config.toml
n_layer = 12
d_model = 224
n_head = 4
n_kv_head = 4
head_dim = 64
d_mlp = 448
vocab_size = 3682
activation = "geglu"
norm = "rmsnorm"
norm_place = "peri"
norm_eps = 1e-05
positions = "rope"
rope_base = 10000.0
rope_fraction = 1.0
qk_norm = true
attn_scale = 0.13
bias = "none"
tie_embeddings = true
parallel_block = false
extras = ["capped logits"]
init = "normal"
init_std_qkv = 0.0294
init_std_o = 0.00562
init_std_up = 0.0294
init_std_down = 0.00425
optimizer = "cautious_adamw"
lr = 0.00182
beta1 = 0.95
beta2 = 0.99
weight_decay = 0.18
lr_head = 0.0129
warmup_steps = 482
schedule = "wsd"
decay_fraction = 0.702
decay_shape = "sqrt"
final_lr_fraction = 0.0
batch_tokens = 65536
seq_len = 128
doc_mask = true
train_tokens = 266800000
steps = 4072
dataset = "wikipedia_en"
Each number is 500 + 50 x the weight over its row's rms, rounded and kept within 0 to 999. Layers, rows and columns count from 0. Numbers have three digits each. The size before them is the row's rms in percent of the matrix's.

# layer 8 attention key, 256x224, rms 0.058, rows 52-63, columns 0-55
109:506527532413518486545453515536502499451463480575453507522534514516467414467509443404479495519529419518461542487507364407516559478442471391465474488516543554430512433459
107:469465466394484516504517430552553462581516427470428510475571468464497589482498495474415454500493475410420431445450490497382612486393510432466469496481471536586567499443
094:518561531505543491441609502472436485452568540490561473543477548528496492537566463597486546513512506546573476487473524525516516580396529520500475465482497530565536392515
094:473462439512501491512605493486385496495537423552484516512472518598621364491445523462426516465474436547434428509462524497492483471548439432468505482521533541445547477474
100:447533496473500516494555434575529439493503460579506540440557498588465493518456463421453520601478429433353477495467447521509453461532416524386510519555601536503478485460
115:461450461511518473534537425487554535522431458578541548472476477489534515500465530388475538510529471458460639491419467514529488494509447435502516518504543514473417589449
111:523467481465410479471445533478475607476446587499466566471577464521506416417511474599467458482555473420494473489554480531511543523539475459440459460507471509520449591462
106:484474554437465564531412496524541550467545456545491527417526460453561463490429543388509545528502498448381466479501517445520611456571576475551499436503504441498522616461
122:452454494517449567505544520397495634511443495452408485544498469467541457516496577425465488549479561404529455518526517461474502473476552509510503510535466423464558540498
096:487486523499511553447551559449514516449464464405528472583436532518394557531472492543583447465528514462556403570517551484461549465518528547549511509495497499484435558501
101:501421448511457516460517517429415512476491525434435492539502500508492429533465603402515470498413492462547431538562543488426542492611546503515521450530559474479518494444
145:496556540544496443507530506484519466516536471459505475517388539486483545547515438655485508453433538543492523526507475524532440510483482535531502504414470559541530493576
# layer 8 attention query, 256x224, rms 0.0597, rows 53-63, columns 0-55
092:464491465595507520512474452572446456393479487542490506609435511458463513455514549511507469550504500500463461472516446527601368530637502441458520550538494480479459449551
092:476495510481444511494489509435524457506592525459559557460428545456526480529460475603576506460455520452502421490412482509492516480527510557491466491433448436481549505550
111:523489552519482445506565606486399542520478497458509415542505544526505502524518531492459496487502530435491591465520484575483579441471498407422449475513495564495519511463
092:471485599532533546457498439614483483481396514582488472511501516435403588485463572488508557492551378465403460451552490506477560470485522474470495514449382445476491480431
090:475483514479498529453585377495497552385550442503502430497563451514409518490546547446467567429541528495497459453532502441503521532474466484512530437497503529442567514447
083:539455472495465489448514469423566586487560478494473464583551548433469541491526475519554643460545494490476500582517530477521524527457526538514523444493542542539519503468
084:529502508538493561440509492487554599600449616439400516494512484557526585443548503437463553511508394502463598509521587484390569539444517565511506450553533596468398493492
070:543553570496563477445511507415538543512583445465524483477565535526546455443410538404383571424432536480492474438485544510426625599464547481614561552514461528493548500497
094:443483486551539510506480454550515442426487515515594442462442540477521482486526644527475495460537516423407448598533439472589533505508442465568543460558494489559548535462
086:474479488478485500476563528504503582449490499530557466501514455488531490476530606501436515437506593465483473513473438474511579519477507465501535524534532477567589494441
085:480452427567530471567464558550457460490495632497516517526440539494447491481554479562593389513464485481435577509536424446528379458475455505452523533531528467543521516529
# layer 8 attention value, 256x224, rms 0.0499, rows 0-45, columns 0-55
087:439492554491484586468494469442518454472491619393503459472482518458364468515486437524599529482560521517523466485466434389580460516434509524459536453522472534455478464413
084:471620462481520502527517482435434527428537547534488470483483421402458427496497499541488520504525477509495442501508583553506445571461474531498506488545453450496591411548
084:481565613491480397516466536517438523486582546409486481454589503514470478493500482507468522562469501565528489575550533464500429498638537441584500513558491426470533520615
091:486537458486533561459442510492508476441488477413605549492560545477576550510521525533504413431517471464481454523502559551642536569545453511570492505409556475444635454479
076:558340553472537509491570541460478458438577450473448460428454514554557458495528535454479499475538532467474483465523472500478493468507476520536473464437487591467442591438
098:526444564414459488492427494479557487544424576599493491533560495567504534441498500500488448602483561416577540454479450536510498413472501382449476496531483542528457553428
092:445519416531549532463461452494583491524427442447518492492497504402528547415515444589455581491560508546465496504551572449479495540574583477506505494448558398569620472473
089:496473549615429542447532552564478504511632596431581467505504500547520517512496528494460487449465525490511521540574427531447518509512615520520492509618447484544416454470
089:458467438491479491478487481464467467452454511554411479567531568459511518577536542461566570487527549481610470444435445472520476530595565449563479515591445422604501495533
090:560494476519536520486531538580510571524442554480520509493460487534536546468502466434465433429448451521546505556417525425409487547558514408546472509437592465546426490501
090:457581549541348502527465483528476459544596429536447436436523496593490436560455439483507412530543510395468517435515528471529557449490491555440516551504504497491397503453
083:534470451517392529535578494541417467521472497421449457499473577598411522530471474508465573486542419474484457474483517528520514434498468546466521505411552515526523458349
093:462637543440510522483514469464520492555526514493441505468548529661566495545519490477404548549553491464453509416440529479539402430478432499424442511425450479478423507486
083:468472535409397411499416486554520550402481444415448523555565510547578371428487480586477528503481443479458509566497503487580531518463534466558576503470505602449541586485
087:503548384545503512490454550471563601451543560487504512568524468487475482534551535575487433487522559544390559548513497509598494487478542498430539470398513479425491549503
087:481556576546446539504447590476482500459557559516566537608551462473524400420459436447441406546445522567517486513499453509484525504562609465427559487622556513437424498435
084:439532513512488491472501549465436494457510493485431474467513473435474473456538484577564522617476461588463560511583554406470503495544541537511616421436442582497643450430
091:497550545572496401481567512459471500554591494539515509515526411560421508529469451529520512471512456497460533516596474636543610500436456523572544527481483477533520464529
091:540484530433471540517479550504459566468485555377571454545445540510437504467540533475494468559591494501599505499561504462520474512451443604483548517529573478519668529466
083:486515504443434504456432447561544485509550465466447522424410504571537523460532504581414536503477615488462530539422466447488506496490554502434413427375448586528492540521
098:557396513459507532486463497554484532475533484415440533506524474578464403476540561579470463495446361430471507551529515533520536440588422394479436490565575525470573552467
076:436528493467442606587463477532472599494542543481503457583495569484501488488492567426450510557539551544497556444483432388487547552550511554440437471522542427471466531444
090:476473423564491508523472478526603464511519544549512493461530470423515538507506446487507514482466560578440486439443503494459521567551546551428473512464520459579491523533
079:497598591584409539540468515471511509474470453476498453494583537545494504508507510394478623604518480544577511435461528543460541539453461462450487574504506526480440484469
087:463398432513549555515540494536507529565413431433490488500484532588529524483476550469515480492513516457459446503501477525514383443518531392447479518484444479496427453496
082:518564509531584524433588543557455460590500514485575497517408437485486556430502466438534520505415479496600540499465492461430514577467482519539514458460530502453550512559
084:418460570646524519468469412486449474478442459459472519503539506444545554543563496484562549397516475554476527577519465452522399570606479580557511433528531512491525492534
092:542417540475452432492505485499543444453461431387463453498466511507541378430515489542513506565503542495465569473564520513502470481547460558507520566579490502502606536572
092:531655515512475518476446510534475527475653482476640474481495468436534466478504515524570585416400523457514464481437515440560517511473497480508371533494494472498429429524
095:511489604506499495524522443476452430516490550531364460572506493441468534510518473456461527487517541541561514428560414503541410455530530583570586487556551567545466591470
100:567415560576550524514460490505513462499426465486517586489475432477479554481538474431500492534576473529589474550473482574415593495451400425552504521492505544452470548504
091:422503462561430453502561492412527507473489517596562447520531484449468475543560507479573477523517529475570483393500492528475546597435574574466608537490479478487590443438
091:565508477600428515546487522507540520436475520538459516505485492432500610494499475493423573439522424480346506536534498526419556527455538581488515558539432493487533577561
088:497494426472498549535568555437596440503529474558481473449471544486487481507525474475541513485582598443621499535482502473606527528532461500433508459448521491490508480538
080:540510521457491503524437548467495522422424635463593480530512496469462515450467516539574501503494502512584491517468515537510496450454483492489506542534432506458434494428
096:497554612599571406520573525504509402521502541474494478482476554503510556547480460464550496501463565520533513443513446474512386542617504491588543462432488488452523552538
088:462522534536594448492460532488513473472488633596540510538494544461485565466523483515458527529512481450585470485632467541457493513376485511488411508436451520549484440462
104:514497527445525535490506510492401437437484479557470558427515493519432445456429552534539501472492419401473425478511482495489494475415514518467481540534500541478537483407
085:509474605537498554439503425571500560494515559475586506503473519597573424523490628489609572432499405474500473547455508431485422533516556518495527449521514457549628463483
084:510487486533425483519440489465418481515585451393424482470560494549537528549519496432483481533515408469489417437424529564487428444508443548588516421524472416465442515429
096:572446536483517572537534522396454496440353539487464503528449510521425534508506553408576558438510546466667477455451407490462437487369521528554459514370538528510459486524
103:554518477434426514432530491493551580557579433388464517523509472572569378531498414515445481481460488545517542622517498444475499436527480559431451462511499537439525528493
084:565491476528494542478490477562550457471448477584560544465457493455519434523471579469549486493502485554495527542446550501425418560439521463457398561442448437454548549471
090:592378581478531517444530536543540543518474451409576505561547563501557463461525458469505583467507551556521506586429472451493453502417427474431448390543519516412529499574
085:531623534617539505483484531444485469541585563574587471546492438437453610548472372473508562414462491451499502492531474516490389477473581473442493510516464450523468515365
082:509399498504592564446533549575506513490535518497437527552483522610517416461525545475542530535558603492426467463480460447448478571394417558470519401513490566510535459508
# layer 8 attention output (transposed), 256x224, rms 0.048, rows 0-44, columns 0-55
089:543476545534582450541598511486522550531473491488481486492554512497548522499644517452371545503496503554514610545517484481449543578500441511492533477533467547558519474466
081:466433538533488581524578527487529438568565495423463577526496557460443535441365425494553494448483542479532524529487429483522536503462513448571360563553513547460447552457
085:493477454484565493530485508493506468493498478507576505507452559537489503464629549573492450543470461454488444490537500515559529462527469459441439514500522436489526461460
090:391585493574587502493520453472471533459542496448493415480465458495405462465354517591544443595496439531450585553506534505478442443553428454512434544555519561487491486496
077:485542445484495571536514536517535490542563516546510414552484443491536545509512381602613482442601549535502476579517526483518557516568606520514509489539523507601552458541
088:505457501508486521566640432520501488532547443575486479493478488503480508528255531540594514456523559479505492544562487475500582528450541513478578490517427510525514488541
097:552438593499438508388556503453474517496513559493439574397515582577400525533544543432508433579482497503484538489514498552464459366453509561454532452532408454490417587516
097:531544495458556467505429634534420517527512525493501582548504491395454528428594511523522484475446499533475463538493435485492477507566562467491490516465474419539522420457
077:474489514536500516478467484498498462467487452544575519504475528488527517487811534449427460475487476521529440452519510462511449507468483502433549496543581501472513504450
100:481515500546544452521413502461462449450527512519513462475437533501477523500361528446600470576507457504424522482459454640482447452478536567498444515553472419522499562471
083:516537458455499545496594497495510445548512458460504504551512507448499567511257449617503522471493456449475433515479472451513549493478499492521582465475516482508503587615
077:494525477509537518390495512490530493505493486537527451483551528441557499498685527444483579469473443553486491476458505522429559555523549533509518460526546562501484490510
096:442556434460449633480555530537414414543545487478509499508433470490457461564373478542506441462454518440505501530484481514485449493401511497532516593515487517497503575444
087:498489494429498485529607470452531398517508534488489503514464513523542483504387489551546466534538524426476455509487619521514483471529518536497488575510557509509476533564
087:481469521445523409500472490541447481451553488490535476461419507469500469535639422515536447535529463534403456504489516451444495549446404468448496614492497520467484413486
087:498578455506570517591538498531436422443505522492446418535488531580456537436391526609550521552434468374486487483553537500563529452582518435522498431517492447527489507512
086:466563631461574496487587509509510493525489479412480552418541584603465519435608408547440441535463515499477454432493493460477554519459496491494462494451499485457360482515
084:504471453464498556528666555523516478471481429478438527500464537487539576525255413540563432491522534449502484550458499477485528498472508509578479543423494474544544564550
089:489349505512536459563514465523495489508473497512498482465573490491560562510677458450439480545487509532440598570516450456497543501523499506505432499452502530502404474575
081:508614457465516593462507491471604492541622575573538530396559459517479483520464511512495540439530469522562482537509516482475571605440548514525584502544481532483486430454
094:484541521479533485508592470491507477490586499478508486465531500510498557548262484500485434495587542500489472622528492547464527472460560502485501472503436473531513577478
074:531459546524541498456440506480505474442514546463552521460493505499469514455680521373490516441486548581557583559502490514507467605470550461504555474479423503490434475495
093:577502515603486502451412498456439486411551559529523505481516519523462482445669508495456495528531390501513532549561480564560510501512521517476528476510449534491506477424
080:478494521518510423562514493513444517538458532453541463510507530505598461559401413540482439500526489479442505462524522427508454479505398555508463499477538508505419570540
093:506502488526472433483537496548450469472501516592450452452505470554503486483401491529535483489481519530566564522505557502471515458530538525444495498494496487523567536502
084:492557580535492510509425510405534549407477501461539495504547606562425522512616533371404488509460507566472511483489538523553479525492525424508529444518477392490466479443
082:561462504459480486478586583518554416477444505543507489546420545482482533485718503393486549588471472514463518419412467566433508520483557540479503523497547480553533521524
098:509583510483422470508525477466491468570477593500536521523552457511560523533680466387390526497568547487522411462499485459495537487516496529481496454482530516495476505541
097:422580416547520493495406541491521426485513474455509547473510513406414629515595495538568479444482485440483495423490534519516550544498488482575481528552496475500521557493
081:551490504464466575496490463473516443474475491529509465519456516537534498491792521451499546501520519514418413482496471488447562547466544504457549499523514509517540454481
095:574517468462414514547571475447491474576551564530458445520539510519558447539273504464525471474549507538490523645483541502520500512450542520435459508480487509537538483532
088:486411505538557532516403453538526529417426472524521473469520547553473513525829514520500539585467490521498534463527472442581482433548507515479524474471486580498412433458
091:601477483418468449451519531459419451579498558483447582541459528513558454496382446496503435577547546444507483536476507532518514451484518520439501535466565528568462511537
088:538535443483463454443457517513469452466558539457580490526502503480531530504591373470514470385530598625484491472527547440488483566463462479502537428579573518507450460451
083:427557535492579391495576567503435512565479562504451433547498534528454451444517608492443584521416465558523559507523463539488477517531525488468477460503522535528517447507
088:463531437497475525460474522527442487458497498548520492521438558504469494445807512495447541557507495537475467467520446491514470492487494501453454506557523429547539499477
089:521389560541577501565539491597534578447490422495495508495411505445493503559536575366567474548444564467495580553494486542512495556434571495420551437434385480523526553523
095:469503545544527457512570479483554540515449499434470419593508483484526489535210559475523488493454495488528481590480535531443535453550526488502519482489514560504510513526
090:443453498521520447508514583512514391437472533537543431519461516509473446415556558483442523537391524505489537509486435590493481467561469543522509512495545512474465437440
091:466520535508600571422610533536417443475516485436502475517451498443521472529574517578454565469521471496470552571510455542525529512562503512441399492447505554500559599531
090:466454533531561418555517445520555564521461454537550434496502501476578472505559506378493499529553501615394605487494543547395521509501488552493522520535513560514492450471
097:506462508518529525518598565508519436567566506566426521509487468485497513477242393575549518537473556462478466486484482502542489518470489497622462498475541488497450486484
079:469535493595499442517557516490398473528567569502488537549489538536483445538318501472453466589408490520573588547512452481527430431472505513485490504525523524529436534495
089:565500498474528497534354514503430510547501481559478541565418483465561491472618532546479459534539595462483585400531491565573449506513490449547448496502463486541486484499
085:465518468530551545431491582535473523352535498522504578477434505462441533496641517496448491590376492525476448521563468460501546516456481452475516471527484502516545529387